Each number is 500 + 40 x the weight over the matrix's rms, rounded and kept within 0 to 999. Layers, rows and columns count from 0. Numbers have three digits each.

# down: layer 7 MLP down (transposed), 2048x512, rms 0.0809, rows 1062-1114, columns 128-255
# up: layer 7 MLP up, 2048x512, rms 0.0807, rows 1063-1114, columns 128-255
down1062:466489539462548521505505542427488497485527499488385545500569561429474537532447470456513480569513502489476509519486481538460517461522461422498521515419469461506512497516495501527507470505479444493425525505474487452477475488551476545498553526456499395392473471573529435443507536494465495470529532526521513494548427495585494480556513513500401446528544503531446475540543437446516472475398
up1063:555554517527468528534460510437496420515545492565490483503513576515487545490497510492537465425498493477604490444550546496508480471499503502577517491499485444535458416509442475459470480420510490478553506464442482458499413467471519422477504510509468463504494483528432546504471509448459542470581499518489515542380485544516492482486502441520481569498494495489448443448473527489497498439528
down1063:465479449496542511479560496450521561434504536440503510512527514465467431493498499497503545578482526512487508575497480441561555471489547525480491530557558546531492398447567518531615514537528453534501534514501462489471453530529492545473513532560552461449489467464519489529504407539511461510474525496497485477540537391492554507392451506482476520562524508564465592512536487518544547500515
up1064:481508488559492489419469509485458517619515471433529528463525505489428469548534545477482490482521506530508478556479542502490554483525478475558521489555588453504527498461535453430478610506503529450488533523468516459478527528414491566532484449505465412504566397451535482424476488414501547488577543418502474478514512519500486512530502457521505512504386497473492494533512518452483496431494
down1064:488478523472488488523471492483452445489531519512492452547524490564527544471533439468497561510450487451434433467550513559516556542439504514488456455419464534532444464532442527451559512478522496465506508471524472505521519471507468518509471480487506502504374499512544520534529495488514467573510533458517578446475528435454483518566452532514549521526568540447439513462455527519539455568513
up1065:558428533434521436514440431500518454449488506431545557478503482553521443513488492456491479500498510479517468449455561548510504520490513432456499466509495539502488502583475527589493484466512473479504475430504567504521513468500535481491477515475571455562563528473483535525465533511565442504457509500533515467491535570520427489557409528480497532476512502593503442519503502484494560503522
down1065:551505458519462532518531576516500528518466495558516527472445509471493516530476495431515507493595504593420526530518429451522498478532523501488488487502544600530449518475526421420514528474453497492484533574450524553536468515458474508516525516508496559500525469550491534463539477555522588537519472528460538473475460459466498477421552489498444439515499567456519451463502412496537477512529
up1066:500523523486609555470445550524492513464526567477494453356530526479498478486439500453468518486465564468528518524461444569504522486561527522529472468482468489527500491460520502560495491542480517534519550525481547505510518528504431543501485376514535505509498434441455560524540605459460497522479494470519517530514413554436490474523523433562477448519537509469546559501471443518498488542477
down1066:462472508485570446500511432483534578488557478489463478502476533468459490447556475475519476546456475460501427465587511528441502523545491426514479444505547584581444462513539544391495524476548454503456442487542483539502492512551463460501498490556493471470500482495530497517523528531488467547523539455591511465509480484519475494549455551511489489503534482506492530531550506551542433501493
up1067:578493460466506464499534557490446506462519453482536501513534571602508461540483449465523409545501501565488510534479520524477489464483496588543575478515467449481496508469413457553476452419549514393532476428481484466519472453447505443491518458391488515495452453557536550452506454558522441480454493534465490476523553466448458603463606483514476423523469470497486526450487603457444507559461
down1067:546492518532494494465472578483517430494520489400537477452437462535541558492500490488444539395454501485519539470476525450571483505507511437488467512561460521482507542452562462552481518516527518536478514479483501489490515515464458429521505585517555470510529507601491461489500526461426527553504510539471552468559451564518521481494564471505450463507459489449502581529505472526511570419644
up1068:535468476513403540482534494486508518467469466463444489425476479508507458505395515486529421545440449484563495468519450487497481534493470456491543504516509433485490507450488554526561457546480502532468516500467396564495500551525564486471484492483483480514467470495487522515516503478545514508505504512555514451495484439507407548493541557476558430506477528525467562498471530524457536509490
down1068:551474514506472477598533488450539481530539557532442499540473475531509487495462432551443500490471455555456589518522471560549557462436558498504408430474520528543469474487491540446462491487502501497433474532555500505479457436549452501499499515582570567473412417428470441463519551504456458519536457534514470429493496537438499494475562521553562555488494501449496518454494454524552420461560
up1069:450506497517509420467498517586520461531468622514481501441546543487444430479535473462613486444534500526463446540540541480521487536493463514520482492525485464482409546472494493532488553439413482493515420515540480489515471598489455546497470510444470579516464543489486464480442520483530499508462564499484478481527518554537577535513559504490507506428439520446517452498449507467514496530476
down1069:486518514503469476531484519470446469523459518497540514501554599566481597492495475507534460476424505537551497517508529558499492486473501538493491541407446515455580468455429497546509488530451508416492513514491509515547532517559534521541466560473472597502434520510481499517485487511504491466467505537505511489502531446522519491480444443461520469526389424497500455457588514454429551534538
up1070:434626517516452484534552605480422579529456488537433470480505478533467488519545484508505467555496541440497501578447514474595499555445500477519515523501472505496539489530493438461496488499532514531455525504514540522512506445474568542544433538515531585572515489438462528458516459452529480522474543470472456540487471504473526477532543511469562485545529450499471514439482523459524531520536
down1070:525501550478514506433517469570478501465472484453524485513474493450540549528483482532559498460580467479486501468436504480489554510557546547547406425494571490477517481501519507471476427502483586481489469476525479497517462536480479452533510450484518469468565496470535465561546487503546563546534508536519511470552527464533500548502459460488485534526494507566506542492468492536502422561472
up1071:463513489503478523518512502517427451503451453573469538546558473509587512465569492506495478476470488374459532513477493506507422545469503550504537534490487517528487550472496460492514421523468533481531564498556462517538535531471531537459540517556485489485486542470455410470461521511522512456532536506544467472466505516516474509535491432484509490493428528437562483488505489483511486526507
down1071:549443474461460463483497464486509484426484486417481550460425557408423451500412520497507492467503565482506495486535521497527549456529534460519580558504562468539552470470465417542488498495535517493607495524496444479494521484530468416431505453489433519392591498445434495480470561510518507549499508503512530482509471473519509525511593529521534409500567561630497531491489455460538477507535
up1072:427565534521544569470497503564514468525492469435441531464539498521456510528474554481503507555497509491490486497537484501529486417548532496576478528480489453529461421506477556571497507515516511571516517437490486458506508466523569527452509539494430478569422505492504471516509489516459565541455482593419513450553511530478516523503494505506491471508430534540495349498497498470521509491474
down1072:419497551484498480534518548552438523490496484476543510546497486492587515512556490447520481463495485528488544483546479541495469514461580459572467471482501513561520471474531522496526546537547426433548525482513434550513483496468496431474501521518443560488530498440440525474482474443568457464476494545564444554488437411519470511538489497514514512526486499492526489462606535513458428529559
up1073:475504493453488448536513481485567556501506502540540528486524458536499525571514488450526518492461511454543535461447568552528521487463517567555523476551478531440521545499497573523451423475437578573498514501512486484435517452498479506501542442533457482476436529541490550555480507503509457447474498528499426451486540458489536468578440560550612521510586547472505541569514460416511552496440
down1073:484530487530541449500457534564473469502466440439560484507436529465493502488539441631535510445498534421511527511458435483435551527507414466479514601554524508482427569501564543359495451524556494487465467490469415545565472503579505435506450467468554528495418455523463545500496464500483456492505436545473450509580535527452521429502527495455487439484461443437536522493532425490503429507361
up1074:493454460562447508525442531557417505510545528463519572518532498529485490578512461435489592470494487496525467522513502552482503470505471517546459526412480504499466561547467560516551482468432492461470547484398508489508554490475482445545498471535517503535484606547502533528575502522510475421503479530447465444487604456463539473462489558539489496495497421395498489554449425566527459438531
down1074:518500507480505498511483501454452505455539523595504453512442529469541513504504537541552476485521560549496586489430484489538450517574512482506547464525516486481555474523506527489482548457505501531531529554535468576456522491504483505450488495493464508519510465490527476502536462508492532481522554472547528543510494505517502545515528399460485468459509469464511528478555461540474440557495
up1075:487507534513503511457479461540522569450540570523453481521375495436518506506534486437533543431514520551462445563502476575518546486456464494525462487508418533512536448505415504519534448512561526539485561481555494520441423472452549513569567487474453404547510542496519445459514458506529471554520457497442455494528509434454455568494518517527551413547579528514454569421532451569470579486458
down1075:585533507464496496522424464506420472513469528508507493485496476504500488492464446501390510525542519456485498485498575449516499495524514438507549489503526504466491512526518507527517523567463470485506530397553513509459506587528495420539500491512519578542463433487521482505463457419473512413544521520425507500480444471556518463533472462518412460470551431522496508500489494575485545507444
up1076:579466552524464471528530484558487502508532448477478535486488463488534557515528566539515529513493504478533505455509492508517504390495474547389577549548477521492541526609526442492418525565486637515496464539491486459530516526489543502446515483543548483483521492505592455507550507492455456531403467462512490538532496546470507473484512519494555493495515567477500450423511483448505500540532
down1076:618476490524574541452473495487489456513494438472471563488431532514552505472526497433556599428524526465547489469514464478470525570548521534427512504434555529517504441522494577480517478451511455515482586622440463547469460461565522538410487491532570561463477507443498534493490435584549494535486562515482511482507537482420489518534456486530421471436558531540452481494530467457560597459471
up1077:485466502489519611459530435431539482523495515521468473527492539479514454524449505429413531501454509531473502555506457517480468487498473505513567480540572557527522557464451568466537538497469491501443433478495400462435504467488533503493571445493472502560464480532501491478504461539477539483516447513514488486448517541504470510478451484522441570500522509506481501515491438520567503508465
down1077:507515476578564545511411522534504486427554367466467495350480511533418492513464468585475526482535590545451528535536446559470469471498518471519520484481498556580491440441516507480530522549531530507485542535475487490481472491511530509509490518457500555506453513542557460445480444568491505484503525472486460515474525446480482507579547573482489498398516492461516461524455555500416451458535
up1078:460516445512503521496519528469509505561520518495508463506581505437477507484497483495489462485518437534515541469525460418421545552537545518535567521508470496493545440478496535434506465468430529443483569559462502540545531554467457504480508503546471528487492455491436470445465526460480552549522489573482429517491458503527447479470520503501440511471512495505509486520541498496431554451388
down1078:473486576573438478517470535501463455536522525516439507488537500453496516533500513462483527487523526448594497497498495503534439504520565519429519475508490468540544541556501468592505475460523512515486428506490437495500473538554572477466478475487530528498503532582535505522543538517476433485504475400465591449521449465521478438497471484519597454466548526426483483502495504511459442451547
up1079:520500501549540514487555454509423566466491592503533526576482479451485517486528548499512496476512478488500483458466464464505470402584461407523530455498483561468477472498446453497508489494424487479603413461457499521491481437498523522493450474516541489529549424546511585498547466503524450527481468461596501513537447447513482568506538547561533523370426573502501509527429487560483464526469
down1079:527511473467520444489481469491529500523545553423486447545527505459495582492464466485480498511463505421507493569502517457477550498452492516413473524541512346565462513495498595517531579469585490535548445538470509490403465486566462458516507494527526552419504465472455494567510505488488522471498489540446463497455519481495541465469459545459607541477573436468419423598465513507546491529514
up1080:475572494529491490481493487545449469489554537553433476423528501517506434535445524432548542538461484443510510551505515530487556534528517497512528553534439497512516557542534474524507485486473464578469448509486514504494444542471541504533575491586512485435522481540588507492441494506468492400473542573475531444458423502459521496453541517493445507544501528485527452448496493485518449639552
down1080:478491559563445536501526526546550495493510525528541513491486548491447495503501471485452522522488527555554460500413514420588493535471531534504545453433501529438512466537542503506501540442481515514513582547486544516542466463522516435564494513483493481530531523483554539468471465498464511511578505513568433574523585435568492509572455512504510464465503450446452507492552485503425512428503
up1081:554568520476533511459477462468539519527485495429533477451546552515439499524468487501546565483481491483479497534499536509519544477544514574556511540482578520513464463531479476497525571476511517455523448528482495500461611530536537415510488454509522521482531516583581552561457491533469509477514494470516520510447500450488478515504472440467426504489564505508481482494446586508478498471513
down1081:534516463491563527535559522551517473411470515481489480500493555502457419442500496512512543532516548513480455512535446472587451614435506468540538468504509533375523545488495508525508525437506515518450477498541430527459453483569525446488452499514439540433574491535484483551469411544527440518502545541513509455577429486456532510487525527445474494488517478405496492537480499462447499568470
up1082:428512502494526515520447447425492482512490490528419447514471485508431499470469491490484498454509530494524500544449520490458502501502472463530448460418577549480432537525451547461559526506527542515488510514529478482429494493551499517561522469487568524621527444508483535545518488493483453514511535511456511557456523526398513438484614499478489490484480526478510496479485458408458468518508
down1082:508522515520529499483554479499403465442503524576504561507532550485445429465559508531481444599425486511454502495444555515545511508469486527440469529545470486548518474490565545533524529486520417513471484459533499504418481568501530532501513463434462556519586494526474515469616502514472596485465492512501430486526485509499505564521442405487520559579423559499509507552571451554493528503560
up1083:560506423380497527568457440513513490518460499506495495495510400455543382472520503579509486491521472518546499460502544581433491471500528546439409510531454522522458474477499524555509470515444495463512509529571506512466550485443467539470516457553526529532505593474489574479574474539536504540458502483534458494499420474446528470532504489433539452523464446514486506561398540542506528512495
down1083:375442457534411591488519483476524488472555454471495513515560545493523529465568494496585590510532501459472464495477558474476549530450539517557486549458492501536548454510501541501488467538575535436411439460490554492538438488472497511525456497480507516484492520485446540476535587467444496510506482419457584561451555471451460462461415513491564520523525433541478461467542551543508462520506
up1084:517458500488500539485521497503451509449537531521522539518560498482481495434510534562509538479544537513544432490525526475522522554520481540508528517507499497495576551428504538544540451495519492542537548471570478475571578488492473506468425495438491536486527475451484511549458450454543540551447481515534498492521500531498513493508533558538532483511503453468543462529540507499497523500491
down1084:502477541510391528524542492601326527477562535504505521547524489446567507487431540540422524468554503384510471548501374519478506541441541483472500510423578503606532462489514458480546520528514489552528512512602494493530490568455468370589478409422524474477623494406555474493555530518495467466490442487537465476462446463492516516488434406513511454581460424526511506461441584444446547479443
up1085:505648508488514558450552515533552482509499500514520446535464500438520572524523538518459487457521533439524523508462557466460454511428470524502518533462393425538508441534501523510516512559409518518440548507535489453492463519528455519522612502531600566446492528451540424550522460443496550453440514453474533475609535567460539498483544535497467562491491537455502493487519518448488527471515
down1085:426501534526543448441535514481446479482496429484574518487476470441535493446511446451422534525425528516511497523446530400557527496410476481463520431543522407450436528528464511526431491502518483435546450524464482472490404504498553498541549482407414505459538471546489497546509518570497531490575573507492451488509481623514564509513514560437481539425520499515487519531444493510461484469485
up1086:483510554471485422516471514479576503487466485563456525520483492474464560539480496464491592475486479474524540568487470524508490580536484456465452514521472495490473520452501499425457567528491534411461485514506514503500517495573449509477497503575555596487377480479501541582529512526470502476482525508504494473509484523466501520493498514520544512523495460429498494515473465548555487490489
down1086:491466477479471484527549469522500551495503475487550542485557468506461538445544509514475474518522511536462423467455514458522510422428536541544520536471442439467523519504498489558477505471527500468528500464556553493559494510415483442524483459530469443536503546477529436473504536451496516499504491483518524553465504470436452500550538479550458464560499531504504495457537492472468547466429
up1087:463485520528494464422445580449507529432468500501471486527527497451584489511516498532577481540509460509547552536504480488476477459507525537490464573535467530535463521525492510519462478475561529520528537479486532501560543524529468520471472537488523472512506494446402512512495550545504512572491481430492502555465573538494514566528489507479467551536532495482557489457506550528497475513490
down1087:486457487505609491451525487520481519457501495553417528483495553451437474415493516609527477420486508504499464500516516474461512528535454560523495514487499473486460430459518498497498528468446508512509518515454518595472428516508564519525501525553471522477531474489498535483523492519401461480563547501465525506515472508462436440530501461511493542465495522448505526589492495589493448496463
up1088:493484529526469497480493530600505516522517601487471499563483482499488517497485544512561527539521522488497514496603451493489427508462516468503428526470511541416487539456552496463501495569535501571493502564509482481480479500513486470468490540545508506520492565568550526552503500504485463452468500514522583508476505484522508528519502497514503507505492547423581443484501482541510446507525
down1088:512439558491470509485496567443489447470519478505529495530518494460497481522456454529475483459441448470613576497509470570529512476494579510502466545484409450544504465558524542533567515506486450529460421554418444501492503510480497542434543529560510450511446534489391501547556499482532491478547559517531502539453522521526492509522550447501538521483448533468432555519479467477593488492512
up1089:506437466448521553473506447525474516515510465532561447524471483526525560439517537481496483441509521544497486518477493534464523436543526518532473515479495523524499461448511474472535510527505503451512484497527558550468518478370489471472543479552531505513487572492451518531462481483496530507508467565507562483553470435533456498534502506476535486489489550493478465481484519447561487479509
down1089:521524554481443511488510521493468520485543423422551529553449486497433506468563510553474513531505476469549454599458456445539510533450502517494487534455481453423518473465528526514421473439496517519519524514527537487499462502543437487568544490436434511432499436468460586481491512465453494478409506484400466542512501468476459490579482465557468516540471529465544485464494428469514521605529
up1090:475507505480508535535483479509464461487496411492560507525491499524479500523471466506563512557519428488508467510502555495547514493504500471520474496545488423525493461425493454427472527482538499506459506499424510585485598496470513520642476524486524490516554543470557540547449485464560463503491453527501602414517593447524503529475527545427504431439515569579487504486488475488579509504471
down1090:472497533479509459543509489468495491531454506593500493439502521463513523529536557481529473548524488517522557482522515532458443524531466480466406529518589539510489512477451518507493468520473515480438535513547476425536413495538509476478463536464455486434503508491433574468520533511477458505493462505437444457470452572521409437470504464560504545529456477420498508525505528474510525518494
up1091:520443494508500490516429451535471549518501515545427549455469549482497493456515460472530418536494486474525473457441526474456561449529452456504569525487511555541489456600516480427468577486486539472478515464537501520519485421505503537553517491540504504489486570454487457549494519518438567511509436495505484480468547459584502514500539455520487573438526456471527452576501436495519531549493
down1091:542538569492551451476486507480470502500477554553525391580563497410472450530427508515519572526452460534515546416468496504447441498467536446449556450525508496463429540417535512466485523498476491516459557523538560499496495482448470544484536529517485533498422539533465485511530498472412410524484557484482502393499526560479575435426492555509471503553469522492499599576474541521521540459566
up1092:484535556539532495540474447514528500518486559540474473544529494507526495462492492465460505498528503604503598497557441560503431499513485507503475527468518492533529552450444551482515465520497523562459430487491538498551466486521526559517508486467458510496484449435559504525506501516509521487512497501481448431462486520484551435490560461480468589503448501414590481491434487460509451561475
down1092:509548412411455449520480517496492517468511500508487482514489505581457499482542525558492494496503513456456496534531552480546507472491455561510443489472531465557449502524524489573483513384471476471458552444497469560462537509510448468527465518443510541523514534493435507474489459458498418477565468564504542539453506411480479493576512487522500466423508490537506491533516512520424499346489
up1093:486497523398549456561530438497529485619528537528494510467489492457511552460520520614490465538478504460551484536544563498492463545588507525508489533530523483537491523473489440457549561505443468441507485465498536385516498541470476529452553499566441506525554513536459555524558468508466480540529531538601513570528546511505546498517582509488501497431456419547495546454508478584466501464442
down1093:539485493472531425542521573514471570440466486430521437505521481479501433504462530432496527485549525519473487540497454468545500504393539494493519436531454481560510473507486519561482480549552513554469560557465538505499445487500554506534472496521484492530411528493504516454422476506489492506505475478517487477506510510500436416433480491478497540478492531460421494480571491471609503447497
up1094:500476468504530563531467491486542516446425496479458515474442501438423467502501478474443485477431466511513476518490510441532487418534527452501490483485471534501512545449493579533447529561510508501488468490530485542436443554495523453482451421510490401513483503454481512588507484536486583581465460503486521510570509555573580517487456501499571485493460498479538508551434542513562459482503
down1094:481526484470510555470481520477443485450445510542562504515533504478504553382464461483494382490474537513472489539436514480525508552613524543473460484490458542491522511499504457440550578535463470509493474462551511449465529532506496418533473452476523517464478465570471574560424486471504455536586528482547437567508490475513473477495531526503534560512512509395570524527525497536497578479463
up1095:526486516505472530469438525458513514507511513464463443498539527525497495540522471443510550450585518523473506481515427580503499541505484446593480495478533490515510456492506488474529465457497504457463584579514478548487492506475454504495472462484536473406538431447488502487526588488506459529520483426505518529479440524462491509470461544476504534515570424514520452479506494488457427476444
down1095:467569479522497501492502513448490504510492579517480513483478514528497435462469539510533497503474517495556490513426518420565476572528453548439520508512478502494467514502574485517490504444501492500513462447502497512529465461592556508507475554416465482537510572529495535467444517505583537494538505498464568541458490580509457498499496438512465535543520553514500595500556474531545560525530
up1096:466498471570515503499483617522476471422484529461419426478495569481482499559546480444514509466548568518505511500478514477497509486501635497539498465528522582571528495517442529424498423499460477527523481537415451531486498447573503457439422472538446532388549479502495526524477501510454510450580473462505625539490458461475441453502499489481457534516439487451520482494505551500538553493403
down1096:522554502543496490541532494488535459473421530393461485499514527530378479480463503486536556443538529541526463430469471558445468501530531550471486553498574600433544496506488554495469430496479551510525602538452447491476510473570564475480498487515490449511464452431512481454492572463563531494531473511503468540520453525478527430509451598484452533438494527496524422417548527523529516484400
up1097:524528477557520478491428396594440414460544497531556506493483464532504487545556447535498468508551465491551500480491493502506535506599492519542491440504533465493413450490456508521454455506588574435460474494456456498544523545478455462450483474468468608449507429389502556530444469555436578525506512531462510495454534495457451404503488491560476517448534444536559481548489533495471525488535
down1097:503440571534463550499546487411535517510505552463462556435472506433494483521504558524535518508512474521424513518582496486498503481419466536482496498524456516435461473533540533544499483466492481507418525451474535490513506497562546549525527486549556433498464456532535490434508512460501453499513480491460467514542498494468520548537519483470530438531522528525436584461515490518504524516468
up1098:535519508457482511450461524406526565518507509520548510470516535577481559475467491568515467492388515551536498473565546438494520501428558531568482484437528542553514550462454511517553550498558460468448449388527518526535431567573428428542479510513543508432462495540471484475524471503412411529444510556541447443501535452555517455496507522485548518525425424497506465533597517471519532501548
down1098:464516542451606495422453544500458488459562408511513550502491481475569486411478468446444569452416432406481450505626506456502432544474499549576465495422499512442501469482469482491505588552485491524499418465474491554428501484526476548513495458574612461467506459527457392504493498452528465522575498523505561499425500506582525459580543461483464543530441523406544496443563500530467489504551
up1099:494533530479462560451566465471483579535474513518507540553491532500501542533509469512530539520547534504421496535564519516485458565503531467492475494514463498476458503551492512453568509462529525564443545513498464475420501468530541548453403472500468447510473510579495446551466495488470501539434449556473537485463533526580485494506564520556530509508491500506513501508557534474439502512488
down1099:483518504502475482440491535543516506488523500494419448454527509549537487506482494480552457550522449522473561490476462442542494435488520531476469503436565462543468520507455549496469453547471457502564470513507470499521395494449448549491497580472488549489540444486480513480488579402537521538516558535540474545521457454451536487507485473480494532481481514535515505483507442482554476476479
up1100:363489458484519484506510524495575520482530484467569501570515489458390511506556444573413443481500474506566465548485503508472507483455516470488513519520492505502620415467452466548544460502452488522514436447472498445553537411461491472500504445535511517516485507492496408552505577459471466522521493489586497494510519468521478506495546532609493504471501502462488486516494522431574450496491
down1100:493579512454485422458575472522524497498487480557458552504452540479500525504436549546518476460395480531473554531536444566597419435484543481515527489390498459540523475563515625467427502605532401440473425524476469450547510581605526484444519479484485490486550456481498508498456545508444482515454487477442476543479466562512490467477426537429510553470522480559496553519510467542456460480498
up1101:503452509480496481540587497497504495470582530523574434467452496485554546546474527471497558523516525567457508517435400498509464463600489457524448456504502532469445417425486458511473587442561488414487494519486523577452473534483467395532483472552457543518559525560440452497491495510476524512504451594560433500438543427504482508579497540517535473542513474498491512413539492593540486548464
down1101:510498541500440452510523522509536585517446449449540499472521535524498510514555533525506479558489411418463543520490469455449503462511496486554431557494517511505562577519525464513469450562510450484458494561501486459559449423505494464488501496482481512496496477528491596483598491500508538497520461582557575453511434509519486482477578446443418483533483474369474540539468457580542501497494
up1102:504515516507473483445458573500548588499510511519450487496468509512564459472535435511509550414514504457542497526539474481525551487515523542484514533517460480523482568506487565466584568478468568517521533509516486455549464490488454488497529417512475495468515542582532474496500539513506457470471523473516617568532524542519533486524482510503500522502488467475531507520525462515521524544542
down1102:483483473437572486527530475502488571489518575500490516485553567449450547498561484555457538496479495500474503507545499538573488455528501470494507493495530512428498567483539542481484492502504503448513497526485598480529523513514523502511515484532479504473486450484499467617538484454444533463519473566504511480515506504529472590412439508429495531583484493494570484447484562406476487482495
up1103:481471429483516521508500528485518444494474537510472487442602514534470461479492577515533531477504512484446470506491489535532512579452468533495508520481528456533503480457536490507523506498544519495431531487495487508465450481530471486508533445472496445491509559466475477480474512458485473446515498493505504473543531482523520497504505492489479507530530527496532488544482568502577562475501
down1103:490547533511483524545470497495503511533484482441523614483528453524565521493459541493478483500533447508519528456534599553461490469454467559493454568539482526488448531565565523490481553510427457502557524443519476562480484526572514458481585454521522452468452512483521511566556495509448593462431485515582488489509494445455557509425511478505481459480469506486460499537444511515423483501513
up1104:500547456519486456487507508503534430472524436441531467459468522503482540560500483528492475463462409473440502443500577508523494523531532522434485536512469503501491526471490455444439455505506551476540479508458488496546512502485505570504466559467531497425495472512499489494487482454489477496476495493506556499469501491533497548456518455520510533445470521431481564489484470501499539468455
down1104:497499548473457488473488435426448598525565507518450582501473495532544450481488539561559513543494543465535510514551379516512553482483520451527519493521434500496524519531446567552513534464508494516507525584534516554491533572546477484501462442470465531562507539538590454516515516514417527531523460511533453490507564537463490511452537545448572494522545462479585526541504517459399430562593
up1105:481451509530474516453465578503520463500557473518554524443482563493530539482513415542514481464447449550517485500479507515513488547508449472486510491512489468518458485505469536466529518502533472513573498464534543447535546526445518461467498512491491475504491482531454469422527449547529470501535457494451517509467537527498461452575594467446521443519516497467449427443559474512524471470540
down1105:472536450475553533537525508475518515460451479476502454504470471420575454481565567482483518508506551480550456478516526519551481470537476520484433472505514480432524505550545456500524506535510507538514469489452530554517518536523481578496514446542472440437456507472508528456516506435507520486502516483565545504517542492565506443511442549542446531504409516475513497559559476477443452507494
up1106:507478472490522418481487497557511418486489555527467549482486494552527521569515492520478467500589419498560504523456463516543511504501511553401416502629490510520492493481494547513483550524486487521448524475434479508512501478423499538479451500489481470510488508509479532492460497492469450515519487534498486573501471546493494472489525522465513538475529489544442455520511551470501531510495
down1106:609527440456470503480522456503497568450540480469503421458535494463490514495455542474492494494510530554494552511542537571458587418450492549566497553459546437478467470552536460472460460466436468555482411469551458542570493542492527430484516516519487434543437508501504485476504453497536563465476472536544525486470486464525460488460454588477494512483516459500555484439483507514459489433550
up1107:539502480519617471475525509511492483537459596488506540491503519439448523547519455491528556461517526521546483521492503557481534435561563500518477518494478495508507446493409465523505505448466522500536487539471491480363558466540470530494473493522467565512467520469522528432523460514552518524398463542543440529512542508525499513505519474532560495554462524495478478478510457499585541480485
down1107:438474485517463516528451570532457546557513413504469504527506476532516494496503442478465444524398476467415550529456479421504468422543479560490528467540532509499523489518522558522533461504530530513423563496449481458488481570403536503489527483510524480478498518547492466560439546495539465473477550541491479463461550537487514495552441519531508523522514480499485468524476492427507490522469
up1108:515480466584448478527574446474501534583442442470506471474535499538551504504442402450459467459519459522488437514478514540493505542506502483545500559528416454550501521486460570532459454559491526516463515470490457518493539468507485524530535503489456464530477549525538487454513510506577515507472524545536509482466516424575437471529537499499423462518601479508502555467471586459467500505482
down1108:465481477534508449534409526464468465554508539527496439467510576436509474556513537537465495476494508492540538518516543395484452516541497487453462491520512477513465500491517426513510520455489503471454453500567510454644476576510487513487515453464516440469456443450559463517488550539492454468536526488541514528548464475525508533506442487495522426525468451503506505567465528513537479443527
up1109:507526566506489504522532522496475483505484537453482426483420507451450491538505483456508492551555525496508437470525514541503500550514539491548522553624471533495535502516465466567478544468447550539411497501483507513485458434522535503496506500489457488512491425544546454509564531480505486429557484488487476448543467500472497551482538503498477492471437501474461464501550519471522532456472
down1109:529510488542445418510468495519451481487499506439574508510562463562523505555510558487419507534490525472476552542461548488458461508471516537511440512447498535488545535512491480484408414573518532433546556556505478485550504575505411514506539484400519566488492475462477551436465510499513383521449494497516497476436493455468467490531411463528435586536495442531499456452459530496533430517469
up1110:444438515505476468544475448508472468502515464459502483536472502451499540464464522573500544573501491484471511455580501398404549459502493564495492452483528520504475422498522509445485497502529508537535472560559460516504491489511546526361485471385471542482559464511502585415487499552489516513493516532565498510436484404420516490573506517434594512524503524476417542489492493506551471545508
down1110:440392544592459527452512527582467461518488555560486525530515522429488510566532535481440472490496476543550517491480523495452416468528498477538472535445467487541505548512569583485496503408499436486548523525455459503543513521495494505485459493470475459492494473515498469477490464530461513487570475490515473559496491503577531478500414519467516526533464489461485498491468462524507450516470
up1111:516478448575488515472502511473474507454494478522529525438492547510496501491538554524534524477427432511516507523491484469605477501432527498560501574545554562460438531505464471556474457501485506492461523443461530474527472476574446480598456492469478468518483517410520483506465526579439479448428520521528508498494530532553620574527489505560485495429500534455560507586498470516497500508525
down1111:517438516422485519445436449449536552570623564494509511477516529487489519460490519530459477563494525560559496556535530457505583514437491594459520465510535467534566522451476543561426495506493484470501540468563548512469541505591426559482503557467437545540504464451422600486507481466514493464509422497452444499435483470506393518465489532483452550523551519469584435509497566454484580467518
up1112:540502502506436500549504513456495491566454484469547524546458514480508531439505565505416578410514576467528485540529436501543505415484499521481510471497546488518484571451492556484462548497472479539485507602498489467496424526462483548542557526541417550566461532483561525463526497496489598523558569482553555490492456559450545501504479488553561483553491515531501448448504433506534459496441
down1112:463538502451484518429553408522468453489490489527481442521519579482592492552566474572496453520577450492520464448463514483437484504488519470502516507496535503454488482466550398491545503495522463507468477466548480521538549518491512417520426503453488522474518457507501406485447493482445498490461456484445514463495537482566524509470542485459496520468502506561491451496512522532436490527525
up1113:590442562504508558522502563496537481475568477531553619505441547534451436525517544537513430575531496544495538492537490547542479531513436492510517476502533528512486488493469537496542494497507475483543582555497521509514526453526502549509533517465520501529549476492484481479441459479477536472488558551515525523430527494583544503494475441476533528517419530523531479506512567519533496514488
down1113:502549401451538513580479479538467522528527524493466491502573528489536489478501451488477489434435508489484433553489528479483531503439461529519527483589470506537473473458466504502546507447509511480491437482447485562559498532465493484479502427460515485423483499511477583485536548554479445470481426473482455455521457438509488501508522483469533470523496484491489480471544489522473426509528
up1114:478552567539494526454461544499506486484469472460521511542446553487462528448438489472543475562454532500551513437527480447501527469537471459411524523459560456546553533532540457482488515483514500495536495528490457427471482563502531515480474505500490503558535489455496500475500491517464461536487522514500512522470595517452499524513502527491491562480522550533439484438456541506505454523493
down1114:497471461476493492488573459516490491535599512523474476473478508471419534502502527500502562510512445519487458504496527472519438453507508532516495447566494546457463449484509474609548491503498527516504488514459544535503551507531507551534492457463494497587453507540526525468450480488537440481561499499500524542564450531549487485515495564512532456477470446495509504574506426439402510485457